config.toml
n_head = 2
n_kv_head = 2
rope_base = 10000.0
init_std_o = 0.0
grad_clip = 1.0
warmup_steps = 200
dataset = "wikipedia_en"
Each number is 500 + 25 x the weight over its row's rms, rounded and kept within 0 to 999. Layers, rows and columns count from 0. Numbers have three digits each. The size before them is the row's rms in percent of the matrix's.

# down: layer 8 MLP down (transposed), 512x128, rms 0.121, rows 166-218, columns 0-127
# up: layer 8 MLP up, 512x128, rms 0.298, rows 167-218, columns 0-127
down166 075:430511542488511488485502474502532522475502523478491493494519510504489433532490484522517448518502467462511496479540500533494515507507527509509453459509521473534512458537501492489501517496466493479510523479472545507519497503462479472487500497490480506552503525510533471512481524503484575489506489461509515492520496553525486461500516507471497535455491534523501536554500530503508486483498
up167 063:485525446482516483514504455520524479530535499480478505456495503524479502562503509552491510491486520546497497508464477450478492458500495487529487482536463510477481486513550489528510497477471493503486488497492520485500486513496498491516527522508494493524502480452507495482504554457520542489480533508526473465538519559493476544521509505498455488554498504515492458499534535485530471523514
down167 059:446512520517538484505455493490501538471485479485524500484509482498485539526473523449506492542557480516508512524550543508500510474457533529504500497515528533506517545497494481477535520501526489482490486518514456482437476531494519485519524469484512488491452440470502494497450483472482480503481521502531532530532501498484484510499538522492523513479531489530473487508463496480467519492520
up168 081:485549522533482522527497552475483506444458479487497507505509507485455541471498450494486527499482458487486517526471477479487547445488515473508486490489498494486484504485496560512496463460463531501550497455471486513497458499494514516491522512455527511497495507487483493535546534491458521535482473502504531510483500483503513499543518500527527525533482520514473487513495481553474515494505
down168 080:518465502537515509506484497502537488509464499483482478542468470488515533488514483496488512548496495502528506479496470488465518506522512540465503530483501510479463423515454475448504521486557487513531529494541506510511511509447457538490502496570497468492520525483498495502450468507468516523495548471524478511536512511483464510506517548505494494482489503471521482500522489501526499528523
up169 094:513496490469428525543539489489476496514509508478503496400492474471485508516495466528455521514462530473478497508493478521517506490499525528471501528495521479447530528494530488511472546499546509484503489504473475510512496484538506499506517488507481546533530522527524471532485485467516478491488512522502480494494518518478525485509425484491515515495529512505515513456506542495473513507529
down169 097:490478442539532485500513486473503493543523470504501478523496492507472479512539535479471468510517509471513523537552477502422507486507484494465491509494522491520530477493452469492504477518506501483500508501505495502504521493488524528505564542490546485485500473498496538487516508549557507495502520491508483477475439467493470523512508481481550484490506545450476490504490477539498477505478
up170 102:468526462493520483563472487525522492547540504504506452497544551476464493504485510465485474496508487487461479500519484480546513533520502505473467483501518518497482544506489496490479489497535520509469472524557533493515523488515481512489498473537494521503500464478454502470502478472501469543494478502490508498495502469534517478546482517514498526571440499464492527492534502492482522496510
down170 113:494466461488526540505551482475466524518474494551489461503504485523509503473482534490496474486538492515473486511485510502542469505511514519507488510485507503519475471539471450466505494506492508579503483437516516440529515519470525478483476512511503525531516491479487472508477506543490510542489490506491494543474499519473520498454499487480496530510505507505503489495458498486511535579484
up171 077:509519516497458507532546477530522513500481448500464523492516470472489531493515465533507521512497522511472554499476527479509489511547452498484479471467509553531458500492478507483515502522509553503482498503577500498500512486515446434490476536522512493466517452533489467509501502539496492484492518501496525491461511498433519523517515516528510490502507527501487498495511524501492468502491
down171 072:530454500508510507552509489478532516520488506512492509512535503505483488498505527451537474489504502504481481510480477420536461464488507481496534512518502519479489512475476515544495525513474543490504487502495475438477533510527502461497413482509505482497528555527508526487527498489521455484491526494492493477522486475538539529501528478482526510527524487480501499503462463500526523486531
up172 074:503547466496529520498498546512510450484491437521518507460496474491519481513516502491521499492502520541517481514532483471495486535457486480490539487555510483493478516513487528512508499497499513508505499487485483474477501518550470510436481519523481496478506508539495523526522499523483500490435523531487496508491504492541550458498480514481461464530517500514461496456563505489531495484550
down172 072:492493478506491530490523438531510495562459496511495454448502478444510516500489485474525516481505465533495504492509491484481467534520516536493523499469523484508478468513518555509488517501500499568502521490526532502495524493510454542511531494514522479528482513475462452472443473492468470473539525517475498489511530490516523494488499504485475520515496501500473498519473555508537528493502
up173 112:529513499497493506477498550461478505483518492495483518505539500525457495506490490519517509514532507525450495479526494507512500541507442502526458535536489523444507502478463492504474504512516448479546540454452517523490539499489487496523500491515500467524507520463510500496500481491525474467482521491492522486463461529529502494483559529469496499565493535466501519489528517508493505446523
down173 122:500517516501451492500460487468545541503468469502518497470547460535534468532503507477501510466498478482474485468504499482486505554534546498521556512500469478484526506519506510505531519483497505493492477488529483538496510509483519553519497520480481502495490493495460492500483506485459516504495452423499484510502486478520494523480541528539500533555529450504498475548519484493482497480495
up174 112:527515503488572469482496532487446546456482474497481531480516507474541509502504497523479521450526521488492487509464501479488501486500488464554542495485479528512519501487513531485498476502486491455511532486511531533532492517541507451526510527490478517480477488519469502492516478517521511508488499509511523493545527460458492533456458488469523534509514518504526493482482431484502483492470
down174 112:467529493513484486505481507501501521515540488505504534500525491529494516549475483483527460505511524523459477539464481505506514473513506488521548492516554531454488507529434495516501533521507514504499499507493481455503511486506522469515525514489504521479506456493489496492502453443496479519485515484491525524492534504472468449491465425501553547501493493513558483485501525472494478503526
up175 125:499499529522449487507533506469530523488489499491494453504483559509506480514512568505546470499454487492460495506517498526496560481537528487519517523492524524475496518482470499489490509472488460520519503482515491506500505498508513490437523491507482492459440477494480500484516520522451475506505499473571498539520499446487502525506528494521526485526492497478543480491482506502535521491544
down175 129:502471517528511525517484458505467528491454501521498523507513497507500558491502496458523474538498548504501513525513471471478492519493551480506501437449474471497487484481515526516475487509534485541449500490513508487487534500511476496483492485485559476525493512532501486483467561521518520497481518435513452520526494502524507462498482465491504522515491489502439504501494515503491515555511
up176 115:496483489513527467518490474505487462488498527514518526485469541489467531477526520526512519490458530508496478463480502481495485502501533512476462546502501521488503459471473465484466464505509512519489521497595515509518549451476517512474491539524512473498479481473516488476512480494534516499466492519498509494504473473528552449488543502494489490528542528517494489469469507495539519537531
down176 110:525488469522531534466483497500489501530487519558482514472494471453494566487491464510550521522493452520469450475503520509523460491478507538527483486485527503503503474487470456491501482478535499536471540508497464464467508540477505515509481514491491486522519511496503476520511532496533492504482517524532476472497485470524524444481465506506528523518545487526515470468536504503482498542500
up177 095:492484521541519508519496476535511462526493516494520569466503496518571503530485533533503542469508506514540498518519488467495539510488453497474459480524524482536497523516485548543492496539476462494486485511491493505489521526484483432455463463506536516505469505514500504467475508467489515529458505503470502515479511475513487479515541498516488462490483527484465507485525490507507488465491
down177 095:477464557477505515488481472482521502507484518519466485496471484509533506524482476510514482511485470540497479528447450487477491532526516493529485496523507442510535495442491520512543453544466535536497486557505519510489545515516506522465493490482468517510506504492506498514479464515502519485501505516488503538499488522517551459505506502471532439512514497478487471491503557478503532481485
up178 103:470495521477500528515514508489450505530484526460541488500477520464548520483520491509467495498511533488516542475510532490505523462502484496528494513464462485522510472516495509506499496481513480492540496532465519523435528524474489551506529527513522478495511485467502521530488493509478496541473486455443502493476494506532475493490525508517449523500542544495481494437554510483479471525516
down178 104:519516522508470494511488517473504474445514484468469522495494490496508524486528506549506456482498499497444490471508464535462509473517475450500488511535524509508535507516515532471529477508526477515480509432453532503486523505498510453502499512509493540511496495521517499546527509471515526530500521479434504488535444498481491493466525470505559521509483512455504505492531529530493495517511
up179 107:449485525516504461515502522444491490503489531536502463506520518522491465490491532498504503480462450506494491479469479498529497461497557530522470557459502451526479523491489448520483459525516495507489535496497485470515518514515507485478502489502502472521512457491505508527514526528526492550517437516506530490507532477528499492488506532477529525512491504572507534466505484510505514487526
down179 108:520484527531487473520462460509519525495487503520519501489500504467526489493457525480551445523534519498502467543504472501497515553477475469478466453497517530516529503529520514478516527505508517509501473518478545436533464454506510541506500514480501497509493518513503519443502464516523501463478538512498459492518498512487472499454513460503492485553505490466516500480490519545519483511486
up180 101:508533513503500512474473506445519458495475502502486470492504509475483560525476477506497480521498489513509551503508498516559488509545526508473481526480495484491494521514526529514493464511508521411495502494466470462473506550489462504521488521493503517502484533515463488474517497460480511493465498515526492504478494507487507515551482548533539511518521578460493477477518492479501512477500
down180 106:515513483488515448526499484527480532496501475534528504504512491468493493453493513493493531517512517484457456426488448509499495475488451512523508491470486491532509459514501516455529478472493481521532524473461498543509527505498498448526533529510467483468546517492488525509486517550492511529510471493527496552508483513500508495467526485518498480537497473537523535529507467527472523499519
up181 107:523521475511482467486476549487554541489471534502484521503467484504460492505502522486539514486489506499526530457528540513486484498473477487504477525525468549475520554469532463512458502474535497464558497506475520513478519513502502520526463492532533471486501475457507482506460498494489482493524511456507518449477480515523491536463490503502511511491501567503529464491528488497491486484489
down181 113:490490517512545510505528498520504490501519513521521527482472479479552491481498447508505529523512568465483480449491502477507473476512510490457486460475594516505473473545493511506485490529484509488513465461475505519469519485482512484526516514505455502500518495514562513536495487486527486505484505443458465498504468498511484481529494468479510501555518525522499472510506512513484495526514
up182 092:505468522538468517473475513496491464477496511466463519503482541488512527515475493483498500506504538515524483482473499455515495468523539515461500501494526524502493545517554493499489480451470489509460466485501522549509557495488476513494479492491556509484521545503472495521496497530472508550475483463497497519514535513485533490471478475441471501530521486546506502523468523498455538513513
down182 093:523491488529484555525498456520483518539470496508504484506516493514528535483509514444498468491508490494495501466479447509507487483534460445516475496519525510499503463475448493547505506459499473546557535509491476524481456487439502510505497471512486468529487507531530448503516444541502502481522495492500471487505497531504501512504486541533508491500525512542520502496519517473489518513526
up183 107:483488532481493487508504514489514451533512481498492494482445492466486529492518499489520548461448525565570512434493529536520481484558496498518504532514478496529483502500507504549474496502522483528471477521485481508541540524487487527445509496485521470505517508497489505498487496535488497448500501481503451478501483470535502499493479522516492511477537477523482481483487473472540487488499
down183 100:469521501502504556519511500478481491519520494469506526490535511444485534529526512522561517499482515492512503487527484508472487519505497517508521497500482494440476494532495563548469499448490491464490523469527465541524505493500476507479512522526469487505485507467492467481524471469514440518580501489486525496484463522488520476497507497519520525477515474493468518487479542518477466491498
up184 103:556515443506508465498546489477453527539510511495512515471520506492505483534523518461469525495489488514512460455463500484532488499449478511501479503490515502461494519542490492497489484516499509529510522502505465482477526524512520538532474499504519437511508487482512498519537517519465470477513493484462554514538528505494453525479475472506513485518486525465531482490434484498512523520539
down184 099:526463530501495494495544553491508515467471512476474471482466544505529536477477437540470487509493501514503471548521509498484506514468503511515500510483479492563519503515519483506523482515500518515506543536518505513499486523464489482481468465440500509542498497485434520516498491510544480519523527485482515460488545494456478552516506476506501480482471476523471514495497514518505467523474
up185 109:540520462540499546528451485523485514510528502501513483489491472453484519485459493499547502501502469479488505478501524508479486512541479546534493507521500519490518485481482551474494519525477465490534528470495532553489527494464489532519468478514493513462512479471492503520528508491504505502488516441487504509492557504514509433480486511505435529534508524460515473513524489505482462487499
down185 106:522536489519498519482502517488480470499487501513510530467547464515469508512521501487459483526510491515490506507530533497499489496478535525513539547512508473472535465516517565465461552510500483494479461485509502526521467473497509498579518521525487458523492488493482493504491467487472518491481513513492508513496493483529479489488542499499442470543502498466463523463526463513448464468500
up186 112:464541494494519509479488532486516527496498486506527502507497497415462483472487531517541508555505515471440483473470501506534506498534506494501462495468465530489481450474501476508521486512496521510491533505489534483531465516512497507492442476479500529528488511477524548481497506508487488530506492491490498521495483495490532517478533438448517543496484522477520495486501501520543513561504
down186 102:443522506511504481447530499480467535507479447512506497512506505528513530521491448505489487500475480524461471499531519531463483559456498515507522489512499514503501484457504476493501535506503535544492491513553474533452524499498479499500514485504485491544479490513504503500488505458568490522511547473517522510517510506490454490526501486517503493491481543490483508488486578479472492466514
up187 090:505512503456436459464501531456481464507516517533490509495505493498460469470548481503496493512475486551520525504431525496530554459492496511505455485550486453523501526533510519529513519529478522459523485480514496502501547495487501446497468448503479474517507474512481473499475518511475469501461542518499500473503498504499504533502511527512528479513507504507486459503513530494499509510486
down187 085:519482507504493546482507457467518528485490515514496490485540508537500490528539501510498462494483539518509519535493532494493521528511515477509495454575484510514508490470534524492426508522454500458532535498499500504505478507499518545456471505466453500483490521475490527465513474498505463490513503523543488480485508492510476507521478479515507458456548482489483476481489531478464533514536
up188 080:524476486478532492503509488495549515534550541519517482518481529508481487479485538465505498484493486515504493482502512456558511514473508464529520520495475496499499474511502519499579480477500473474486475520463512504495503487547512506530450525523521463482470515490527491529467511430492477472477488546481467450511509487486534530517506512479489499499496519516488512501564534519530504469510
down188 085:514499507509568455477544508521514518491480465538530548486506513479501515461479485508468489488504454473473545471494510498527472484500497511461490515486479511499483449487531494490456524469558520497536485502538500491483494487489494490452518497521494514544517533481520524551490479533487520549531528454512516480491473531529506500454500489466461498521505496545491502472483492491482516515483
up189 084:507496492543488531485494518490506510517485493511505541488503480516489511554529525476512476520516435454496507522528512503540526448474458522466519503478486518508530532551538498494487500477512533484458497461468466484490539479496453498485502480521516512509456522505558494493528553506558494491482470490479464480515498455513504467500465526507485511538497518492513510519498478460538495488509
down189 081:543485494504505494496502501502497487518523471498541486483489494465508480480513514537516548511533528528520468495478500481476496521489501453523513455501490455489446479445449473500515507494518484529569491510506509521526444508487522500528526493473494512514522499481475488502493432462469503481500538553548490509523494538533513526534538495496505487444531478513463485504486477501502494510502
up190 101:472518526513488558469502502473490519497499517506524506478486475546454506509483461489471506504418487487502551499525470530525460478500481523486488524519528489493489483501520506503493508496496479490446471496457485480488511515491520490513456471531503505560533516476505486548489500434510463494502530492456524470504527472508516478495538506462525467495480485474522538477493509492516542530503
down190 098:511495434497495510525509494482514525481521499481500506495502519478506498469486502536471513537504532491514504526457519481496499467510491503516480500513485518486518511498486517545495515478501542501575510511525539491503500459495489501501544527505513494482446457533508546451500464499508494514521466437529479488522547475520533507511445504486541503479473446479483502521527471477491436507502
up191 104:463507519489520493547470511455474491542502479467505477532497459482476485475475476512534539535513522482493538512510494524524492473513507493513461518498517499485482510533506502451502512513494502489518491487541504494533521453497508525512484487481493519480457485516525501449513519533437499523548518477487500489435541521482491496495479500504485498537525482527476516475425492450517520540507
down191 111:508543468492525487503514518484476534518490443492491476512501477488540476500542486480571468531504485524512501521471481474449479487461486496483525468469504521492475517510490480478541487488519475514519512534527568484539468508492489477499517504515536477480519543478495507492510508566500493500492497492539492501484536477519481493509455528462481481509542494485540512505502543521497485456460
up192 096:534472515508492521528480509471451476509523493504505495496471541494457536478516524430480526490489507464521518504490487439459462512452487481515511487482494499466532494492528500498488469493456473518526508532527516505480515497516529463539474481485495482559530462487465464509500487490472520522501511476512463470513539474483532495495505503537486504504549540499507515460538543520510501508514
down192 089:472516522493497480455468467517540550492515540496480523482492546477523505564519467554532471497466455487476505525542503522506518499516539490472505490503512512504487518481481477497491493462509525420504464483489488526495518494476495503491545498497477536449499523498515517435518522505482468474520516544477480496514476503484536526461483504461476512485499500523484504526494490524516498513525
up193 094:535518498467486554521515470512505516498503525480513507479508497458480485485490473520512553492479516502505505526502493571472468515493492514482524504495498484529497532508549491497514507520452477515561501520515509490518524490484424506485473491490527501525507540494443529482514450440488494508500501504517531493475479518506476516470462536480526486449467459473495526470517509484514490521531
down193 100:532503464493509509520454448479552497497499459487508489490499452477515501461435497496510564504514515498511490529495558547469490543516483519532539492479482531490519523528483506494508495488527502507498474526466484456495517506463527492473513511458525529480519499478468474457468528482526466545525490480487513509504454496501493502519540511511526457487496544516472524501498505516488517510500
up194 080:547512507438521482530553487496494521525495491529513498496466523500518488502504526540501500556516501488492488516535537500547518470503542501515501507542477501494458519471497493498504501497452477502535481527493483505496475497557507532475460535514447469420520505531467519473499484521487499497504505495491520453491500474464494500504504511501534458447494458514507494477476539515513485484499
down194 080:555484480476498490497534516459566500541479496476511510459487509501498521477491512516501518543466540503520457508514489529531504459504528519475495489481511488519460497484483463497520540506540512467458514565490496488493437544489480489489565499506486492502469491515518516502483505504471499508491522538488465492517475521490547499544474472479486447501481501519464530497485515527492477503508
up195 090:497494476479473509525525456492493529530545448481494459491504475511482513543453514541536537491519463486504511453461492475508525480498490458478494510478500485505503500519500520513475476461463537506488513451522445493496524522517469500505483511470488519520503554467480518508481469511491493483515529515503520497541554512494492507563518516505526456485495514529525505535548534523517500505506
down195 088:467482529485459490490475514490483468527502498531541526476502471521495495479533521459475500500483516475493517519505539480462447523519502508519498495506522497510533521492445490499524505527519457507475485516441537529447490509500525476495500476485508479455520465491503505574516558500539511485515498500442509530498458517478537461495510529535473498504506479490458545492509498504493512504518
up196 067:529521560525516509507523534479498531501513534516453506454494484499505513487458542538508470524495465482518492510490476517523498490517496516511514547506504525485512508508501494505512534462448507522519525479535454495466503521498477484485483487545488474525482491480445481485523471497475458469479520470521495470484509483553514508513563462508527469539508491513470443468514491467517514487488
down196 068:473509496525519525507451482534478478464511509539506512505543530489489514482478525483504463510487492476565472495490479537515483462521510500501515484536483514537470512473513482499514492517515550512506524526439503513548474441501490512485464510462505473503501466522559494503544517471475467498486485484485476543472477521516500527493471513507507497468502478510558491443490518525519525484496
up197 052:492524535517458534472481468539504529478531529443502498503506497461525494491496541530504537550473510499523488447507509553458540515470459468480489490519494476474500475538523478523476500498485517485522504496513505496515500483526482506508507480497512467488478491493492497492479537513514515457487441530513504482490493464551510523494542549462473467519496463497513475485510507549463518475515
down197 049:498481517525476505496532480529500474487464527507454483497497498527512513495512502465503528498512519495529518483504474477564433511505549501548457476500490481485482528521476504479529488470542520533473542459488501546524483511537508513488492506473506503510526455517512470533502494483478479547502497482424502522521488512463480529507487452509552524501503490483486497509483480470474510548498
up198 116:521484496505476485522536485495529491486507499507497503466502525474473534488480542544531496532467491507485512501495535491535494513489493466499483493486519507505531487512501504502496526497508437461513498509562527515476461472505521454506515534442526465510485545495513440521504525490502495468540539506538530462475463493497494472485514527464509512478493501455499505487521448483500483514574
down198 113:475497451511514527504487518503529492474553465530502467525520475483502473501496518525519511498517515495489510464538552480459498495503521457523550492479510516515521492508511522490517461486475485494517497502510465528487502548523500529485531514489526497526470506465563473480505521494470435517516484517477510495543448454474534462496513522488529484523509493454541510488444508470505506484508
up199 135:521512484511482481538466505469476473465476505485524492464481529515469479482444561508537523513476453512519496497471456489519484487501490497563515553479514463527522490502561515461479519472513503453498499514500485506524472534517496485485469519488490506536485508501488514510493505532542460505521510489502520533471544463492477487474505526499504517529491517517531508465535522494525500468446
down199 168:530499528543485492572510522469535506477448507469524459475471478493489490487462532471517506484497453515491499528497458479497485507506500519564492563489497493531499508516553494489511541482515517486439515532461485469484458471503495488509490491465501533504485498504509515498497497496584502540490515477492496507490511485506493517450522537476514482532481485495515506484488524516505495509472
up200 113:526510478511515515521473489511500526514516533469454503494451517503477510514496485541506572500534527461502500518523478467511531498486486535533476511483491475536506509486530461470491469494522521503485489542490501509533514514492500490543487532477470451497485532519505478474464542493482510499503490465473504491539474479531517462452555492460567470513501506481490464480506527483507460512515
down200 119:512502524500489508498502546484536488509470466535488485518474493492533511430479470505503488494469436540506466480471505495547491503530440455515528518513514510469520513550478517515481536505485456521499482488487505494506528478499490469527500533547471480469481468504490526534491522474458476488466548530513538504481505488474518499497505525524528523516498507496525481485484547469516503484541
up201 098:528489491511501486505508467530524506490485493457494483503510505473520480516492539500485515529482500472518484456508524490509485550468568493440510493498504485517479546503539467482509510474476507519520512510515454494468474554522514485470509510515491533438481488427465496551501498504478508455479496497509501487529516501488483518525520469489497520495544476511519562477514552502496471502476
down201 097:486487539449467509488506498509512511507506487488490459470525486519504480428512454512500496518484501518513518477542468498478513474488467505485492516482501496535479517516507498492476563478523475500479493487504526471477520455549460528529448486499503501516441494544509480501537474479484495492503516538508495500508522507518543507545507479529539462522520532475457491541497495513520473527555
up202 070:500499485511469546502516541482564504525477486502486524499484498493483463510540493560506492501446497497471475520498511531490505439521503437509502487489492544449480522503505521503485501501483467512514550463503516518533496467476540479525501501492491523534474507478538531491531520503539488505505496507510480513495517471486518491489458477479476459538495537500528459503523485485532451463471
down202 070:498505540515485511526508508510466512457512514540494515524489529475492480550488454432475502496554517534488528484497545473531492491452518521503483500521504484520521452500445459526483485483488513522506453512535512491514480483509449490465510501516532479524491475519485502502494471470536502518529491497459488483534445525507470523513487468548510488454484479515491523536490502512504495524523
up203 107:522461528494489509481521524489481467476510520469521471500465510486491511477516540502517476504493505454496478478476482481507482528454484507449496497522463460504520505517531524521500522531511494449482480501516508514461503539462524526504517510499515486521462486544529498456473521496501492472534529527486556488511527526509535492465474564548516522522490489487520527457472444516522476470490
down203 113:477506447410493474485519456508511506470521508521483484506502551463515520531470515526492481521497489512498500511498499547514489517550499475499499462512489537506490477531493465516491471477467516495487499527530524505521498540547506497537512486472511513511491481542496463453525484494507470483494488517515507510508503475486496459550531471525530470467506484493501486514497442514475509517567
up204 115:500475512502522484513498495513495542475549466458488467480502497510469477519521507464499496483451452502494459503461444475536479515496462516546479513520435503489497499503495499504426496440532489524475482532486478503508546486499492483510491484510498498512506480480509477547493519478517513510501506469577523505498549488499489511504497505511493494505478560521547507519487470502492529495501
down204 112:549514496527528511541476484466476499520453493482486550518492513472496485522501479510502453502505459559516444502528486482508509459453503549564494513455501516512535498572517518528497515503507502448520510492500508484497484488498483519485456496477490513494469522477483521495525533458522474527506520483470470500510476529488516519528528491465526516492457488527484504515472492504470482499492
up205 102:538562474436511534491488459474502511467504469496511485481508501456495492450513475470507474513472478512512526506505482470492519470472470464534469488493489481462505538507523457516522518519538501528535479516492487454504504523515507474506492482526492519550505591494496479484501515510515494481490539484532495480487532514529523502496491511476485476529492488512491524478512512465430506492507
down205 102:499501433528520495505510492565512522526517499515478486502445501503511467522475511517455555475534497513471538512524497478505480480548531509546515495531470506528538495458470525476530460464502503523477533499545458488497500515457498507460501495470482535531509481475475492485525536509504473489515467508506494531492480506474499504523473492540464474525502475479449479493486527512509489504491
up206 093:506503486467471533519495504488481536517514477504448505492518465468486515514525532479523520510522500477472514498487499487469533497481446480514528540507467423514437562518497507528526510512475473511544493498470475461491513487509471500490477505508458527510522472505461508516511491502489509521510543538483530471493505484500539474541511488532532497495528524509500497490517477545521489447539
down206 092:528476487488498526522484530521505496505457468535494495450548491523530465458537529519514518536475509470506514514511551531495422492480527511458534490498496510495503444509529501495517485462495560509511497506525493462447533489519456520478494499499503561491505501501524500513457488496491473502548482501473492518493540487500524507467530490501513465493479480492454498493465503506509524504501
up207 114:516524460472468532468477497517489539504544472484494532497524487486548506493451500500479498541514489485515526490499491507515430511491520461537508525497469452533505500521454528511503510540523473492462518515467510508522525511497512480525520520505515513520538525498535487482466483523457458498486480479537499511496478477446518515471487578523495499469457511488523526500488486472516492483479
down207 127:466524433446490481458511510477553495509489518530485497472540443511517505482474464473466482502529523494510530491485469497477484523496508497476545507514551508482505547517510495495498503474497528505509511525477549505507485523496465422485494494500511514506507514502553459507510441491484517552499496443500494541518492500509528502522483513493492513492494494474537503528489530526473504484493
up208 110:518502492451463479517487513533545515508487477551508475523540513444478535481498523537450507522517484471521488536515491507516502491449524495493479479489491517512502524453481499496514474550479523477525488458514462515495474480518505476489496515485468474504496523497455482537520525539483511515506510501473493438537501438521500496510501498546488487487464499503496527523561510456485505515505
down208 110:477531465467457512558491499486505526494464473545498491495508493464519576508498516499499473492476457502519478510487478538518469499477477520464492490509544496496494520483452497494505524502533492532504467496467481554493512502461478533508510524506490518568486504511447509511480546510484505514491562493481490511480461483488502497512517514543508448476483504469505494510535536504487510535489
up209 117:526511500502500485492565482500500502529501484487501536457530491534504492484471486425491486460444509486527501483492511548505496489529521519512485488502474466521499488479490468517468506493487507465480484515534500557505533500445465534494547522472491483540513488514514520532494522506463543500507496537485487488514549490474535503472514512464500524511468528490510490463476473467525527490551
down209 116:505478512485473475478550534494523443480472495490545517467489514477519481474483504486503529472480503483469527487474536539491499511516497530430522527525514502477510475513501498490508558557505536495507494493489503488502487457532483473476493525478507510500536475485471510547491514524443490545495508520505503496485510497489435534450514529514500505505432508517532496485503498510545518490512
up210 090:533465489522501473479496543459505461503505528513481492491478537492510523514463457496489471517511503506487473498504503509478545486487488471525482509546503449499505492497534489499515477477485506496566535505491487558497517495540516478517510474520565529497481476484518477485504465507545468483531454492476491479508532470444468502548505493449478510481542505486524496480526547505501474503485
down210 086:504448441502460522491519544536514492512492445474523511512501485502504519519525490523505520499506512535496529456484478480497523474458465513486486482533548534493487457520442494543493531532492470499454507501498519465493484486512536498490524489488508495537491537522477503498489479515536508530522534538526445497510485525506496538509495442501468462506488554488500488471505487483485486525490
up211 101:468505501484501509486534521501527484489544491499484510468477497480516488509494528520478502524471511529489471537482487492451492514528490587517485462488471512493516486514507511498450488530517557522465492460533495479507505481480518517469572517492514510474533523545476535501495518448469474478530485477488522464483505471498487551508504527515534511492525482469494479522446520493487502486480
down211 103:517485555500495532511497515511465498477541477462491496481489541505492497536507501486471530525506462531479449478507483493511544514510544516504526467534486460483521511514498501515483523548483535486506492496454530523500515506531455481552483469527500526526473497490518466542524476446492452482507516481520473465520451541481506534478475477520478516524481518475466472513473504508515483502490
up212 091:497508509525512501505487463516454493483448531486509530503521470468482517498510477526514488513492495480529465519464502477494495480495504531504512482507487487488515503487543462521528503526486481487525454522507520474513437478466493459565476510442529514481477452506489484541551491489487574542507493483500482452489504493477508527542511546503510542499494467511482500469524499518535498490504
down212 085:501477468472494520533512490528488491521471498455492520491497536526459521530513504516512504528485499478493540464468509496527479463528472494498470531470477537488524464496487504500512537463531508549516506490547462508464509495494473528520529517538501470529544500552483503489504517462511443465503471477497499493456518497514504477489544528538476499518484513505498515524446528532496441482513
up213 099:537507489517504480509530576500552478472482510489492491534501493477459471496503502528513521477507509506512427553486460487536547509527482567515502499475485510485474499475508481474521492501508450512504527473505482493480525480460512482507477528503518496514490490530501545492474479516470494532485496519461487485490503495494527473498499514512536480511522443552447491472539505483468489496480
down213 100:494511445499526525496531473525514498474554518478479467532554506458466483513529473497531504486491518480510502454502527520480469526546465485529471507562556498512498504502488510511464492473470509502483477527482485491514511525492489480503520544493506468499472486483562482474486441517540555494518512487494498522492475474482534479506504501475507538480474488506509505497533500463467527473496
up214 095:521462473476464488518443468534523525555487527451528509481524493455528509455465504499526488502518499454521508494492493494471511509490490518465475519499494484501504513519516537546496497529480490500504489521509520504528566509535492520469507528525438497500501520507509501467496518472518496533468487495518513525475538472506530520488449519495515481511448475494468499537512507485502535464552
down214 098:510484563481447540509529496485502511502480514510518490457511484488517515497471488489458507476463515549485507505510450513528516471481480483524482467464530529499456535510501516479502506511511512528455522534536502545495478557512465495478526513465515518520537511538483481521510489490501475502483488481494498515490465476437488508477500498524543515446500480551456474533514489480496522509508
up215 121:480541492517515478508508521488491499499508503526511532482508553479498529516515485497492504463511521491532540492522531508496506503510497442517485468489453495491542474486507535525498508469524505467481487550459457489530524511518526502497499513486514469499509498486518456541463532491568482470472481536477439530499506502488481466469483470485506464527506509488504504469457480479474444550472
down215 106:468449515483474500510524500495478535511526498494497518515471522468484500499445457574485476496529541516529493525540530485471490488470472490491529548529465493524470511503483481466533514467509501507487497501518497496527468538480445483480489509548478513488517501545482493477551493518534489480527513481470504503462456510487499510504489510529502555504463475467503549521493518488515518486490
up216 116:530536483527502472448498537458513487467512444508502533527517509545484481499477474474538487461514495497476482538506500457526513526526515497508488519495452499507535507467548475503474519530479524504509511517509546524527524521521490512465496483522512526509504538461536548468487467502454509497518531487495492539450457514503466517504517488499512499474465532491514448476507521516490490523492
down216 113:493474489459498503502535446502502527467444493514490524485470503497552492500485512528511483504503523486469442510552497490515459502503503447493505476481498479533527487496492478505497497467492506500486483494480488502508498545480509468562488511503479518505517473517496505507539517491463518509517486470499484519471514512537525467512480488548514513491514503521486591531510545529453469554522
up217 088:483481469495533534530502486501511537520479431488491506485449513505468537502476494529477513472494492504474490580531491498535458468568485491444512508511442483526561493498475502509506523508477506521471494493518494495530512480460510517497477512518497510499432509503487509513523504503524474516474484512474509542515525485502507469498519532497545512513464502513540485513522473526505499483494
down217 084:518562532492505539481499534490492481488520501522500525538488493471508545487472472528514492498498498472505481502503564452466518515512492501490525488475502463502479513492497495538515497471461464458487423500493522481490487477512484504519510526496515477561506536489455502532534501487497523502533484464475458534512521533518508475459502537554501490518488527486491491458487471490531498465515
up218 095:526408545500495538550527487468452479491522488482461546486522495496521515468488501529546481556526515507498458502524492529499517494471487450524495498469459492477474503501543481485505522531485496533503485500496454533512490504493540510461515503523513491539496538512471474488503471510480480516490527504494481504524504495508510481496529507459465469487521510492485477481521537458501513529484
down218 102:512469494498499552518539476504473500508484507521532523541513486477491515506510425503519500503491480501486473469508498512510503497508550493473539515478509506528463464500503460526514525563522509483537526484474492493486524491480491510495480518503515504522527479494494501466485465531454507500476537518514458485529534529521493510465511477503427480437504504462458476494532508527544509500542